Part of a small language model's weights.
Training: 906M tokens, 4851 steps.
Each number is 500 + 50 x the weight over the matrix's rms, rounded and kept within 0 to 999. Layers, rows and columns count from 0. Numbers have three digits each.

# k: layer 3 attention key, 256x256, rms 0.226, rows 117-127, columns 0-127
# q: layer 3 attention query, 256x256, rms 0.229, rows 118-127, columns 0-127
# v: layer 3 attention value, 256x256, rms 0.23, rows 0-41, columns 0-127
# o: layer 3 attention output (transposed), 256x256, rms 0.202, rows 0-41, columns 0-127
k117:581441430504547510522417497538434509495544367492466463555484469572548579416558597566406515489552529462453462436496471517561527496484441373598538403572447455480497551489532472500432570535455476422584424440623495434507552458560495460549507643490424495433454424514498533514463445449407429428517463436528523486503526396664576487562500569499547476525546491463552459596461472478497601486513
q118:547521449499486452535546589531473511482437475541457529521485467538497580550515494420569417513459415502536513546496527539577543474496499515515400492424473467514480573497546447526530514634420451433432424504592558423549448496494318491415531428469456454504431589564497460511438523526471434502506495532463483605481509485551434462504592507503532494547450431704490587570478564520543488407477
k118:581520566521497482524508566563461502485391507539472499556487463561546584507505432517517434545415412493536533503488538559576523503478558534520379509394486488499456600462532498530552504609446433409461450524584514434506494506437352489412479474479496450527467532497563420542473499506455476471507521557442519663501494431555442472485580457538525542575438471690506600581456502498594452498514
q119:512505494608569475493506537338372437470429526625580550535526431482573503440518468448499536447517496427506550494491512422527514570454554491367494525485483579514539577466530543524508561396468523552381473411496475526469394591477476409485539525535510490453533497416585447454505466528392486507479558540522534533500581539501600511520544514529434458593484572425498595530559538441549558523508
k119:512465468638570417525517488384436447514499538545596540530489475458617493373458447418501492469486531392509589480492491460518487514499554525423522506489502585435509611383506507456464519377419455546444501429593516506430401577512472495471514494552477482458474445448559422450527451488449443520498561562501536479477605501483598467507564445523526452526487622380493563504506484418589529500513
q120:492569457458570441495466505446480541480450511548547504527539505480470520463506574500470539525493434428485436432424556447503510513446380481483466593486441497398476371411508435527519487527466464398409556492461628638434430572496503518446418571464443421439443474526521546443518531477504436543448398376563407486442564422479548477463422524497497428436509497550463552450503458464406517473464
k120:511459512495556515545538449497594610468467551541484521448501469519467511496455585423508557481489408404503449420417496465558524511531323556477526588480443499445502406408500432454491370538464545451377555480490577622429451579516479557449460501447502407431517494485566497524523559447493467555426388475523453430501560445485511485513438532473468412412526467551512501453460511457428574513484
q121:486567431510541487493409494550493541441538526457484484542414489501434518466480474514428449526454582556419500479427492542511438449592513519441395544555470455561503551482452391547504522510492572462494487485447493505488553465548422464564459522507544550445449541503542496424522484505628532530397502410457400576507508408489564466447493448558513540501516565510592532532449503565570478543525
k121:561580385555486491549429554574437538459550551454554526505420455497413492527469417559436444529491601461353524503395545429541493412585411564488357477516439462555498551496437505489486568498465522499486490455441453490486565439480484443574463555510518544507504545494502449396467530458651505478449527423487410511530448384473523452417471475520536575501512547497618583550500455541563497511543
q122:546534605517498501452576564487462539506464598444573498479530552493533481524546577531480546425447527574579502464470446528519491507433578512571545399561444543393470470430492427582523526615515571480523539450542549489513523519446454533459437426515569550477475494552482550605427524513540565445546467472491444565484583466473529568474507399577497490621500514482530491415582495495503440496458
k122:479459533588539519465539531561456494501436481413489459545529489451518445498535633489505567473477429466563551454486413527518523514457586516508517405545510498376501456506544486642538515621503542485517508474539506482543476523445447522440438420598546562494552492482442570556464502549548521437577406451492415564430568533477521531519508443568484474587496512488537525397646497497565522488518
q123:466499508522481579504489448512532533531496487449424471495500542550495506498507526570520524537546513534550568520446492620505569551483480598502565382440441595506508434458491549548541469502451511516418504482451482539502526518472446488489374493436469539532451571429435490415503543559501533588498492475476478517469414499548523522450514492547456547512476526554500484565516480456544529499549
k123:498525433496488605469515430518481519522538454500461499511480532535516553454546498619521424582491487489476559531464510545534590522441506592515554437485480591550430499502484521563490459502461508438474466470407496505497543513475469478491394524433456514544360560412408452442486542626528519568497533510556486505470442518552507573477548556560416491533494489584506479541541531570523502523505
q124:533513471623549470558546458555470547441505488562494445587480491470491457493477341463508583562446515541458433479480459409549475557481490455372391471457493430585500440553485428430586492467417527441501518517457536480560469464563463432417511525466471515435474559390449459467452530500533527559545512532452467579552424454547410462496568481452402412447564525403581462562543428518508481518557
k124:504495407620502484559484530654456595427567499557433468512505505451585385418483415438480512533500553528498429466497525459581466531467511482391410412478473471576527455566473482389580531493423490497553469533407499493491480456557496370438539471342478532489472588456504439464473497524525532510514561531480424578543529521562456534492551479486358467438512464417591487562520425571503327516542
q125:515508442544443552483515423429432453476562459436532599466563451599428500509479501492518454455442438483483457460491522480524522519460508513444603597581464545452493490513502486464552428507455455543561520460556470488477582570473514587453537367503536468456519640523532441500447485526461473517555522430537477526408464483445519454466496454555452469523575504527492509523468558520470526514521
k125:491418434518377537495443427485471426493603514462507514544575445600475546474444460507493423492503497495471505532526530465518511460458512438438616604640427572477517541594467438481494496545432417519562555454571516456478610570479555604497478372422478515491484594480582449375487512526490444464580515373513464480422517540438548511502466398533517501526599462590521583542507549502485482528434
q126:453451535488471639468432612602610529505547501532527502443531534474609570537388391536544497497442493563493460498500471522358527491465506544547520515410561522489432474497494418483512419447442495441514489531466362478516475424442516534486437495547495513508508483532501538447506531577496549541504549557498490463478417541502544555464464501548473473533610526461513512405493472452531516534541
k126:462423576534483540465502588583562490481547489538506515516500578515581604532454426504556508534461473540447491524501471514432542514515484520543489558488569521486471516460532447448501404467441516548530468452415371425575505462463522497441457552532461545447486480437500495446527542568542499508521554547463510540481430556509421497480483488579427475534615592506538545458522463426536478533461
q127:488426609508491484445473402474503521484461456471630569499494483570435508532546542571528486539431538414453485474577465499460520474637498428548482575513480556374440538510521479424504507434551543463455524506453610594432532488492498475566493506440516432500515462514472505490524502560493484558548498510482542486545483458588419528478439518438499529487568550530409495523481473456529430587576
k127:535443512521426472475494420477415566451426508492603524445453518516457526569493597534490414481411468477445469454574513469443501436654461456485442604534463525347457516524556492403520588406552536516499511489513600571465508518452484536508497507499526430486493481556488562466550503529501527597561513504566530535520430475554361482524395479408560448515540524549432497488413486382513438641564
v0:496489415538487547496537550531510475435456475518496459454538475535568500475550495509515487595525505482558532586545547504423561472480460540501497483561498531543547385454492556495530490545500486556401536471491506502512479436533388503493567450534488407467561371520544517542576480512435476540511505412524445565496436510497534476456472468415542497504548518568510463510470550404499604499508
o0:433522588452540466526519495428528473421561499441519538485462465509506628436470573540561504491456451490515404550450450489534493479525503417471495472543463482575388556521408486432501472518515409511452489511483529503514500544567473486593508460549536432560502475560526355540559510523556446526442346461519485451582470480542512496489613486527408525524492496526475496552554513585404509561435
v1:444553543525508460580487477499422571513473502503455485470565512610503450513521511547455515459482420487505608372510528395437491482515422573521546492612521488461502571612548495491518480511381466479478445515489539506450514519492417425530483492580445463479562503470535494520464501499476476468434518477466506491337509481515547548542465530457449567563480521478473406493528472489483564512462
o1:498476494462581572507466484485562599551423498579559454540451484543454598540496526520543510444542555465474469499498536541523643514545595519542474427406534492571517469371470492506482477490522565474405531488565603530510511556574511525448602534495340404439555439519466536543599432451476516500521501471502465590534468531480642482485466464566542504560518636491513443484518496476533482584495
v2:483495590494409487551507478447539550456496532465447458543499464506529394505464443503551500502484492551396447527453461480513461399497458509437555498449522553464524515523448486479516516497514528488510464521510493528492504543496498594463555458533490566512445589478521526570432554513476473566521566447548440479503568465428466559506439503483485521496477496420504447553521433534515448512498
o2:532543617517568615498444500514485484548475495561494492408535503552477537356444494572512510570554448353526521426521560456560400566551441496508514439459537455536452503463455507421520498480450487497471557550556478600485421485573557477492499493483442447508477489543516541404519512498493487435538551519546566549393513414463515557399570490487432558491556554447479493537478541419515534511552
v3:590481520506493497505514529468575471584520503421594531436501480458387547393515494491493429512491497500390494521523481536472448416493532496451503576446573473550466374421517530593531467507463381538543405514488479532361549456514509462418396518540391459537446508510562499535645495541479471527464497573543479512512435461468516462438479516495487500524511507465581483490431442513448519516549
o3:559499551461511561453484432514596519425414425447566451460532490499490524521434527590572423478482546527464496513548445472534516488531577564458487516474466543495603531456582521435451453468476495608547558458552427537518574531502464408493633430461559544475502542548420519533460475462442524479479479439492567642486511457520508542529435530520453475507470495484424500485556574493464521518484
v4:517556502414475430514514554502440505486564512469390393445494404472516586426514462440558521527504554477475515533463505541437513524446465399598495558462491541498435586478522527486502518442555400503554490541458500538447511475554541424508554497598513596486457560488521480467461497471480489360545510506460557540480643442457577473466509540523472543452474495552531524432513566438522575502522
o4:418403388485527513458447454524526505531528446491487579470532487510607531458525545500538511475515488483511501621524433529444486498465497497436478491526473614555527455449495534493383523464482539552508481511490514493574523431522445528649464581567472505391533525502455499519523549498549479526521437472553425553464414510579504569525531505399495521478448577353514446516583434554564556444532
v5:535472544462398430502537600507448501429493545493496469392499455431660484428515475552462428541487438611553574486472557538522569518469510587520548508471501531457528532452539507466513474567523497470559485529514501547515454471467518585469443529566482465466467488469461480420479478457438562507454483480588516560520486517569491501427537498509459507454544436499512551583541546467482385475538
o5:553569510461557372590463648491394512507498520530474551615544438523456527527482591561463487516539503465549552544508601554466495552481565583469542562527422504502590490615528518474532495442470533479517561529414620437501422467488542504502486575439492565634516622498566478502523557457477465474499515591497506434448559573495552533465562534422493549552531545551589444582437487518499460532502
v6:394417528510499428462581536478554476455477522511557528505512438579515543571509536465498511513505500481552455460523532489540448557492451482483483496489535436418527567491540434493562513525487513520535386556443532578452398481543443525471520517557529537490438501403510497536510417518484547484441492506493551467489517516459473494433518596523456514542486509480467432572493494476532505592513
o6:567594490529518489418502471502569454492474530452572511474445524573419495522483526530467506554447495470527468527536544508528423518523453500482530578512415476438480458413486457538431438585477577557436489489546472528473581557502498465457506539547535511410496441550596429484542504486494352459522497559474519491397474588477517523533527469511546454480436536461502426476583533488533521492548
v7:481489553555496512424506497470567531519548514464477591471493559477402540387518459394499499451482512536465396439438521565508455508505380447496489454510521437542363555468455500528488512491549481454520539556503486533431411517580455476501519451474455404609410440507582609468547495594466565486598547581502503556475482374509448540500477558442468554402478472483442429469522494527466453458562
o7:481456455565515545534557417430546492564490565429525548436490530445495479616399505532465471502553537448561478545458489479499430512397469499492475546514500585457573462526489438502522584501550439586581481475448515462587384470500451401436478519483510505566543514498571453431503547505544567557443470536577446590528483471447520570448588417511514429443487476498494494431415459502537539512580
v8:507571492434481417457574589526492500444428544469477516411486527545552539522547430598597443489508544448566553533529525489380522519587481535489528446460500539496443496523435469524485487551512547622462489511570544454483481528480550441469510547501542486563573441511505540473533503515456562468464399540592477508501527432524473580569563553487520493547529410434461613502378610569525577537427
o8:498501481482454570421581476584473466455504484553368535631401593452551520482445434433479462419509523595434498524483482485554369469521459524457527398428521414551569466481565467475478388489537507538434567519545561459447451457522522503444554519599494512426493428398519473520425504440572498502437545553528495563539515452640475508470451558565481445579495601468534500484597490423594490576546
v9:528483524479504454558509487532527547491507507531512576487452534434495481537464558580477559523481562495584498521432465486510547478497457554426466605451585540522533582500508496463520522532522485482384403489514506577578411497489551466519471485563525519525561505498482546421516518534462539466493468539481467532591454515476588468559557569464558496502599407595528518518569536452597510498494
o9:444474552533456444618542591549445450541497437547478515454522509440484502443508475557519457436559510512478524567551524382508604541446448503479574472436468531454502474517535468489497442471545523453548510494548545448525643451427477518406435531439460451466554516405568494430505472476550462442437495510527517542502464588575528549519511541497477576528477431371447522510506505511572429508519
v10:519623432482614479461520526488511498529546437515533471453534448474473491482486442442536508503420463563514549450449497496511460495485551456418533541582510462541501439623431482506551516466536506502508487511533448490533478439493492551510459522485442549581514450436554496499544500483438458540550537475411450537456555534547614462481565549568504458482471542562493540401508583537513486543508
o10:488441571372620559547484545508457566556399500594545467474483501466533476500530459457543525568530452555434436427579481460488593570570409523498595490487487505432529510568503536472462523441450533458459488576479512539487515599474491449446516488506460562521487510593526546525567518554566514541438495448452475404465592467566472541466524552546623485523514473416509551527488418477504536456434
v11:538415503385517524557518553518530570472484486483485461465418419434556565453421435461549484529498571534455514535480567523524430450545527449457523467498436501471423517446548537520517438542435627435479592518557490399315436589467519519463462513457535481540442496466555514443491445491511442442540550484529507488480461459535464540512506574481564538552461506574562421555523502372503450457506
o11:509489526504480471595492515557518573488489522582575566487527518508513511432510510521519415448493538554490455645600489490528500439472607441494434521398482554505435491493501503498497572610569521489463405485557509560519453542481507433516541498519484469550582463465463510590567545495560547537637582578516554483549512439426466493474493484591592494559510510402524477495577603596381531501553
v12:530492421539432497467510490479582501406640569554499559542532484495555485482463462480498529447501566533419494537433449510457514553528411502415529512459501471524489514484509425490505463502504445533597551577428382464555567554406510457451465455563533556491555401454518584543421580576501557489502491509489555533519566530582521442549583535555440515445455493477496515578578483420526518541570
o12:584601449392466502502561491545494476450534536468372540528467479441440594541479537471397425528576482484491536479473526515448552494509461495416523520463459454483457461455503407550485445469450445494478494612538523482501537544459569445496484498478521499466440486483638541381492559475517494423441548471549475486529515537454579457462568540467503573532476415491585530476477421507429479399471
v13:485495605604442578461511433509566479468462507543413528526476531443581585525528499453521546531526464513512530571556481503489507432404505572617532509487419520509632536513523513478503445550435550451469511426479525480407452517547502516529489491597419438479508490499491456505563412471529572504621445545559536333559445496477466583531395617526588521472569551533613538483560505503517523420523
o13:569496524586381447472567527441493493514495467512486553504501397524528505471514552403515511578511376460477596539532482576474448496414622531455412484508463402542510464385455534452465519483350434453592378503467467524536446445506548543400469611567424539480579533519451486422462567502403454478560588477550510533499529453526527455549561523625496409462424541524520508449518527572549385456502
v14:628537474428534545406496527437509488466500460441574515490606579465505569490504480499548425560517517618476531437547498491487551554468487475491472453475515479431524458479486560425629462497579408443452418503488544521547421495529521507491466526501528522534503584418489544513515401513487532464416415566447507465496464441583600497498530581445439496493592460497483460484508444516562480462419
o14:448565560582522456544576524527448479536473491583460445434566511475480500419522513481428605532492515464569465554517516565493516400450385525491428588355550411604376536561587452575442469427554533467486466678498495535553569473528422465478482369394488524600488556598539371494394576455493375539430554548566485485481517544604583488529535560476469493545514505504492561522558466598472517509505
v15:535561488554482466430427514423413485482524508485551492577479596399509562528484563492470455467468491465449589525424414520527467442436495559450479575495553479591563477638499529628520543551503489581532455542565584470434434531470491461496432453425488504574512576428496550421507475508471490531480585463445502544517428428378514542554501563548554501458524519514484428526471547491382487504406
o15:522460493525527571414457582533533535469394481412463577467440481561445595490483516527445512533436521467551535484560513542544492510527561500572465516492544609450481617503589488509449524520531443460558492503461518558498503454474552594566424596557488558453504455496475472489531489421510472440492473500510482528421513553563503474490524410469559394511441502404422500426455476425453448471571
v16:646511526580550578613555527493552530444557507450483454472534553540385523470486592554507608581430551455523602614551500437586577530506538513533385504483536523482542541555602483571464462464522494561488517500544446485470543487491456599436439481468513513517589445597541604348479545576485438417464555587481524509499538539540403464522455464466564484518588490429534545541511501627367528491573
o16:520543484479457491571422509568519536497521357497592469452487581507532450532549522520481472556548517467522479487450536499471568525566444463532495483498515515511535512495552562473497501554540460447562450482392461464416456593486527552600576527490496478518454419454523468525498528459521556607543516415568530622424592416493488522444516497526430529461456458460610533484464550487438485454519
v17:513477573535489504538496516495493449499496453591587495440584599552478515494449495396539552479467447396549378409541530472455581527470595562381501484511540417541513436501520494519456547537490545453551445431556549416505447545446486428432504468547468461490553498520539499494482516551523479598515632509517519592466406523415493555516461536520519573534604524470436511459571527400575508547430
o17:527492542487444470593485530475420394502534488472441467535541489457488454451476565554454587538420538555473457554512565420443430608429445489470436516488542597448518508529524437313492509459506541458425440460402446620529515555388572453492470490464555393521468442521429472441518429327477489419491449528447480438486559547570452451518484359590542517573569380510465482565455608547480481642436
v18:420462509430428448489535510561482475521592536444568477404473507482507530472453516481465511500546484519584595516562471472466570447578526505471515478483522453526455453523586418546525528472564483496431526465550513512474439501545468491576484482514540467533493507522472446481647521484506499428478427452602554382484438493530478588489425458473482467544503454565432387482469533385435466535426
o18:442540518472443434457479478492468407593502454472441469563522498534480568552600439521463480467439520487490579572555521553517469566449581535480518545536479552470550462544525526625484519479491593491529472532508589548405486517611554438465564506457484453417479471545544610412530403510565525478507429545563522434491494443489459438457502497574526535633546581508539409481503485511474499448555
v19:516548553418492420539490584500464458440512489520598531548465450616407572511449437631555487565537442465501465553424495555471485542555539458505482409508444441582462519523525504392520512523499518439584557424489428564494492473577549409533491449491535472613479467533417476542556538448564539567490589513492537399570484457394494451467496497510460375529475445609479501481554478506491559503469
o19:481517445524504475504487490510423451557463477530546574601483502529591495542521475485516457574506558651423510512498571464493489485530460480507500575406547463505546626525489502506520442550442507584499511490447602390494507513543504498578549462517558481477521529482605527500480564500533523412411541437480477461425506537415547479515488539476505467514466546419490600446541492537468535443456
v20:498463467486478443531561551355444525492559485533536541537494443542534501544559546551482490530479491508513612565511489561510544526458495431532535501509464530633462513511488456565466446520492530479428543563519449473548452473472551527539590554527539467544595497421457533539436534532492513493597496530467470534488516570519426506387449413471496522549419470541484460491455559475480596536365
o20:537485528540501527443558445419584505499424530526553553518431513517472525466469394497495441456428451463518556554520519537581404464515478432484502540549462465579604426502548564552489448481533548518443523498507473506516434437485563461471435513505577443544607512517524435553572501494523439495548445451405496514561457582489539426435454554579626579475556529408516446559505455589479478464539
v21:459541477489467506472524467516456550430539544584579413479498500477512531457493455468456510418551449555451480484529480423470518467509516493438484490522477548535515515556375381504459511380437519501591466550541473474475425431517521451512496490466405600489475525518564499507497526582493494453514481512449490513509585545560476424480485464493546431470452499548486507453620577616564542543500
o21:474482499505548554501573389462625568648529528573497476506462492533474459501453481463502567517590471508453484560490483448510531648513551501559579366588547531525459533525522418574503395574468532497492530516508450460546541509486462400480478499425548524409593547497529561598578527464507526510424510514472522433522535500474491532537424531480511535482479519533503488605446449457533490529482
v22:453483441431500555459501496546502409488513527546561499486406543492561514503489426514566468503493594528534441506516531541528595624498521531469447574505481458438508386472534573426449408533564531558353478515410479499561513500469450505477504496433503482546495515542537508499489505358446463464490517557519479441509449479495561489476571522526576466605464410566461568554458540471527475486577
o22:538528545553567500572435544539469505495524534474433536432534443486500527597487599512444591534517479521452466500489570569445556406488498494515495539481491446392482508507588519523528463584476526551618443455493548454505543558414466589514529388526485488469573436460471466475520546543467515559483526511533490535533413523551498472522496482511425506515584570451549420442480479488480465464537
v23:518450554474535528476509407493432468452572529465435483528621478510495478534482583552484546549536555537492525486477485476501518481534466549560383532522493472380614480521491481548530530427547388501584456498421437462533504533514529539539498466542518529484468419456541529495441574490506568380491503546515551471583416477485557439372441563462460388514441546421451544497479633524513558443601
o23:594518483540461535522491457503536503595502542549496443576465571550556573518450381500533608554541539500563483437412448582472528412502498537492535550477402579489411460475524436475585445483463497476488495465430424509457487511497472531422527490518445500458387486561579507511556548655533451570610452544596503447542545450490524462517532424522593543494430421469491427466483478465544551506532
v24:511559445477512498506573521526496574565526522411498545471576518550511586478484569537514528524467453462495549551599468542497491481481521542456559556470430437480524534589509479555483488465445469574445486516474458491405474553479546536462522518545535460494479557491492434411481488517541518555450429617429497463530490536428512534496517492489484482379550527571415487530512532675521487547486
o24:488586531503467382543454522441375484518471550514503470577490528544450532487524514447578518591516539561461503469438622508527511455455359473457533545526509490578537540509505560521441444474494513401508608519477471555526385410530433493533479545509595392480487479489492496474481543483478435486455504538354529542488547527476569405484502571590513477580487507516614486484468587521540452471506
v25:552454487499510521590442480441479539527521507480488457506503372538476574462543548582464499454545483542528513435428508504502496423434467410577551435481624450477501497439427478573418468544448499528585558491513551469506496468446448495398361432447499469599483584381508535536516515452521391591477482466426532490502424558509546468523438544408500539539532531437550416535604503443545593499480
o25:495504512481485504499456562529511486509562508615491559600474503397574481534425442531498541625503598472472435492530475432439558465474459452487565505425529548594528599526499607398362463430471504480387545539489534501590448423472538455412464507489509536527468431432468503513535558504495478501516533527524441457549482440600578410496610522558485547396496514483494514385508454548495521507482
v26:504427529521470577493520436519526534510661540516510455478553434521547471555548489549457429486580424514395556549491506515451544455461487541455463407456439493464409480447529537552499496521448432520466468484487558508472461565518498507463528480450475577471531541563448424568510557533517546518565497504436499494441602468441545563403429566439391568462505510489506528419522505477522491580515
o26:583521517494535534510469529493423483467465515556435543374523487482519418571514446500507583460483463505502497485564564458423481475529374510547537504418463484512443530444503487523535610471458461517491464418497391537470487524516517547410530475509560537487539468518517499489587566520495473460513509522628422458505559462557503489434440529522448440456397401487550453585503476557417512460480
v27:483610470445432421448394395496551509552498483458506544496527561467487562477585544465553507527414456528493536485523530545528433447431454587385456476494505566483518432465463447545500497484464532506495567517563605440572529445429456471551554527502553519521476491496514500505486469487508481518504454495471469490518497538467437417472543543474482515469506538566583450548546541410518612489499
o27:450520542565512437487555494594453387496540410464505499532521514477494463463482439483514540467395446502536463488446522331490461491522490476582511526539549389532495483499478411471554571504583408464506473425380463421528514421490456435462527498511460526481512507552530522463465483606485495462515612482399350440564484480623514537570566397577441611545428502532509584519509453499473434526486
v28:561460590518410524437449471571528424568565547496581494477564515524551547476464565528505504477439505493401391576510472463530556505493453495468505484590500531476526535452497445468499544528505516450456512581541534558498476387512477494533564514471489531415453477526571547461460481526522510573467519468511446505481528485541506548464562497531496591550546524595410520537497490449538606452594
o28:472434496554558445414598517486628491473533504647496576470508520488560477525507428489585474458535554418443437538466473543496594524524458535564489448422475416492409540493537442413544489594486424537391591461495540441594588498516484531552537522547405474532586523473495477536499485520547481420526513439490519581510488433470487472496494440456476513478502634464447423511507524388504438404480
v29:514536454523542550491565529496593509531481463476514529483520473455542477415396438513515462566512455610534535572446557483415587423568538462371576460488572556500572553500535479336516530567483508548457484492465502489478506381426469481429488551593502456416536467488455554513580585429437467550479552638483498527480518481478424462489474485517486598538430514523500497497469447578509647462534
o29:589566631581535460504505632547438566491521522544509470465510477556497529504601631518491581547576528409478459461498494436481478558541568578478431498436563409553592452480487428529529497481527439555479559448458492477612542582453520513548423483425438493404565508465514499381442458573480528538556504456560480468534613537612465463527567461510445511443573414462474582511567502427478461525450
v30:469451496542596498479460476541544413523469501621474573436470511520504550444412512501454475447445467521567465469518560508512512563389453500475509558607447397388493559457572561493490435483508508522480515574453462597433572598509403517450548421400439579585451477497453517479558664510476487501503431489539480481509414482481476531477553436462528476511475463485524454408536483609483506533413
o30:538464518503503471509520492469528436550481484469534558453457447521486591572486480497497536524545518497456473522514464584512543554508480490521473442496569482521517487493417518593522504436526481496554471509498628543563521499529548472485528482511588461569472509437511553415377482509467531456530539554453615421474472589515527554537434602542479495455451495471445544521527487542493487369443
v31:510513472527523457506381546537380498495505520482524578420458438446433509504557448582483403506540446473458447503537435513503454531467515615515597454503528423557553544558528545512497416508471460410557500596511579487462536514457447428532407495445476492532430509472425383509499514560520552447447524431487434503418486488510502485543521429531465474475536480461527559493509477525615467510516
o31:475439455568479425561426494560482480456485500542481482537594565370506542398400559453548503468488422525578463535477571442479560499480484452516470530525477431504403582564466414448527563480494439505485500401510439521523401405536488536505567488502497486456585576466462412516438474497610547478577412492495481434519605408438558488505493493425539541468526525522566530511467541528571537444414
v32:535436444495452461570432517487392523369503506471537446479435525496506500429370469532592401467481452531526516520548512437469518599464498526504491450515475472429490488528533525553565439471465578602468487561516522467484466508502550467467608531432558496432503478566509463566505494533307468442556451541518468480434441495505563453442524476554569481484441571511482514559600553461354505546446
o32:476488500513522542539498543500521444458532411512503419535469494554394509585516527526522510487502466426530393502552551525551525533424500522471521471497594536530503527477526588533484468562486489500480485477529502537416569537467451467533582495477506463469495504461517494542493566584527574418504522461473558540513441464453500496503525542505452497495477544486454449521443547532535520559585
v33:472539434492496456513507513532395511441549534486542514545403540522569498514510601462496510467484535512506444415509429413551518537475402502490345399420460620502572497475514445477503625415499521513572520410467445496567482459427504427516513538461418474474501481550607513447511488506432609538479604413496468452447447493405506517534541520373593506489542562496516560459544497523439495643478
o33:410499577527489522572486558497490676501632529483434461368570528435511443501550554471476442555495530535500431404421445486431456491398561544531477505603484475474489509380494477495533491546395492527534498504457532497524436517561482471511428556464417482478460453447539514387519447476576526515553574403459425482482432567539533578481519511549497558595494476548611503505532442464529481509445
v34:466522516523609550513504475497558533580448546609518527545552549432468466614484457500484526549492492543472516522475514541478536483493481455537486452356539460521441516491504526513548561535464528554462510529449514471496489533587559509496482432513404445504449550485578454467528554469539400530444514561537587476531492479477498567485500508468511548548525571432492500551544472494544465509499
o34:542615473550473477547495585559439467457496403526570416395505529555513534531472515566496616506480460415522485421530529409479488523575475442485605518453509518462492508534543490510473498473445467600445487535459446524558568482485513514420484520524509476572531528548523452491456453512509466557520552412579413554432452516578544547515542484445423533511495488532569478510467515503432489479516
v35:473447394628604449546447369456521618542581572479440571551487414458525574467435502549592517458490432488496486572524414498467469371416519503485444520456453541638481496485486500479540457550515438510621551430498475463451484560601532484701455504466502494614475485518455545418494428562513503487487528555563508393480536488553420482524527495524475556506484442555542495479570504437509484491404
o35:493505424542460546498325499528510535549457480552436503370564451472445353462465491552389481558535552432486444449455520508584543460570426387505467473414459420484465549474530491480528562517489534492587436498338541464534407555469538489459548505463570499508489555410576483443518515466532427435540502478501464622495542516487489557393488512604456456434582425554426416494568480443565476445523
v36:573359488536478462545435451442521509456546565555536459569472543588560452513421482451488535509550463496420444474527502460603377496542423517455498507513490482528582635373543515433477526605487436484482556569546503441600504607423527482523532491488428532505565492484458514573566493527515533537489537464509419471483471470477501557470462428479462482397562552578553491488588413495543519498511
o36:491481510485568401599548466523540516452572558534541525477430512509527514501507564512468496484532515492394476384478460459535408528557475550500509598391527502453551517487387422475568521512570610510506505444469515516454422477429536441488504443476535427492425595570438488490490416480394533513540647512507562547444460505524517558535525480600408550526478565528601439505483529532509391507532
v37:376634507471542542455446475545459561572567482539540566534487563508575445513523474486492446455501394527523536413401508529547449480498539455588480460501447511557514522508598452586533476471517460500581543516534413425460561497377561553502477473522476446467512469517547548581495494453445543497486479496505454469528547341588510533448488503497528500531535526493551472486520477451543548542512
o37:575521520519496500551481442410504497529501608586390447410423538529469552498550457453549524589520584506459519522564525571516492591559557482540454560477570468514480501475535464514499515561519490490382482529390454492442530473482500506475565613474554499546504509516467527508424552438493537474503515500528530536465481472520496447568544476459479527414484510430471479575513522517612491465398
v38:464558623597533543460408484532559474474522498471474492500515580537422384487497461488454507512413506548572534444452475519507508506479540519568519466527407458443513436575452663456405502535550563511554526489558411546324580537603499423535500449417495509460559493535552624482523459472520583537518460468499419623511376482473446504536561447496582582491525400531502530493501559526550593514431
o38:571483537569442480588434545593441566520519458526465534510500380508544483486394477490563476488521505461490461467464589436509519472569546398466484464542507421385590459539521488523515480451534534518601405511512498533525433473471453548434567446525567551530538528559432462493519509484535460596554408542497500520500624548445505444605547533563518479481500465534477516475563549413450521502508
v39:518571419442562504518523533468424528564449453528574496427483437514471450474482511504418532493471452475514467546481465494456637452484535535546574530518510446486548622486469587512598518546523438511491485496416529512504526469540536483415524476466424527490414461558432420476437557403613487504439500566528566512561445471468440536485531553540451584587574520471443425512549560434517454425525
o39:582513485512458482486467545530572471523440466615402514539441554470551516471510476480483598464432551509481540509581511469500487535561457464565511547505458481532526545520473461526474486471557421515495490533621525461468515438542447479597589522419481566525449485455592471602527443587399492453408496497506499487436452444581481531416414505436476407489444540489542619503518571477525554538514
v40:506458513645485486528401505492607545459549602402550471418519595563434565537599566507427492552503526530463418561536463468468445474525556478552447475550458549502484624508396459520502483512487502552539496417550509423477489420444536509440545546400585474471593534628523484524513485444540521529491534368558394606430458513518451452511552589479560535390495555567439487430405451465556525510576
o40:501552551518445482511523453525467531478503586521407472499545395502508498563519468489460468563453531469435505525434584393506510520453430590573492496465430568522585542516475455448522570572507380403495575549379536447494411472612531541518471408395422503562620557503435545444519528553455530454520453532432506492455553570542537461464536494458531475513548416536492539570541465425557464562497
v41:526465447501447546515549535507437506516526533569504560550424533444511553435499516464458591475466471510548537484510464455477541569483506505528470476478478351591575542453488569571551476499557518491506462551530522474474517410422578413433428588596413547471478544483442496596445516525543542559529424512472493503415411507421471515538429474416440552498534513491481457501521513566491488448582
o41:529466524461526527616542542566526413495572471489434480502531423540467583558510547480502496512514612528396495509488496564494448455502545463498578494484567561466404454434548490508470475401463507445499466412487597553475543463446547503543484516564542508425474557478492465404527454512529497460466480429510490515596572495455527514530594428518473454423453468578535554517477416526538481559514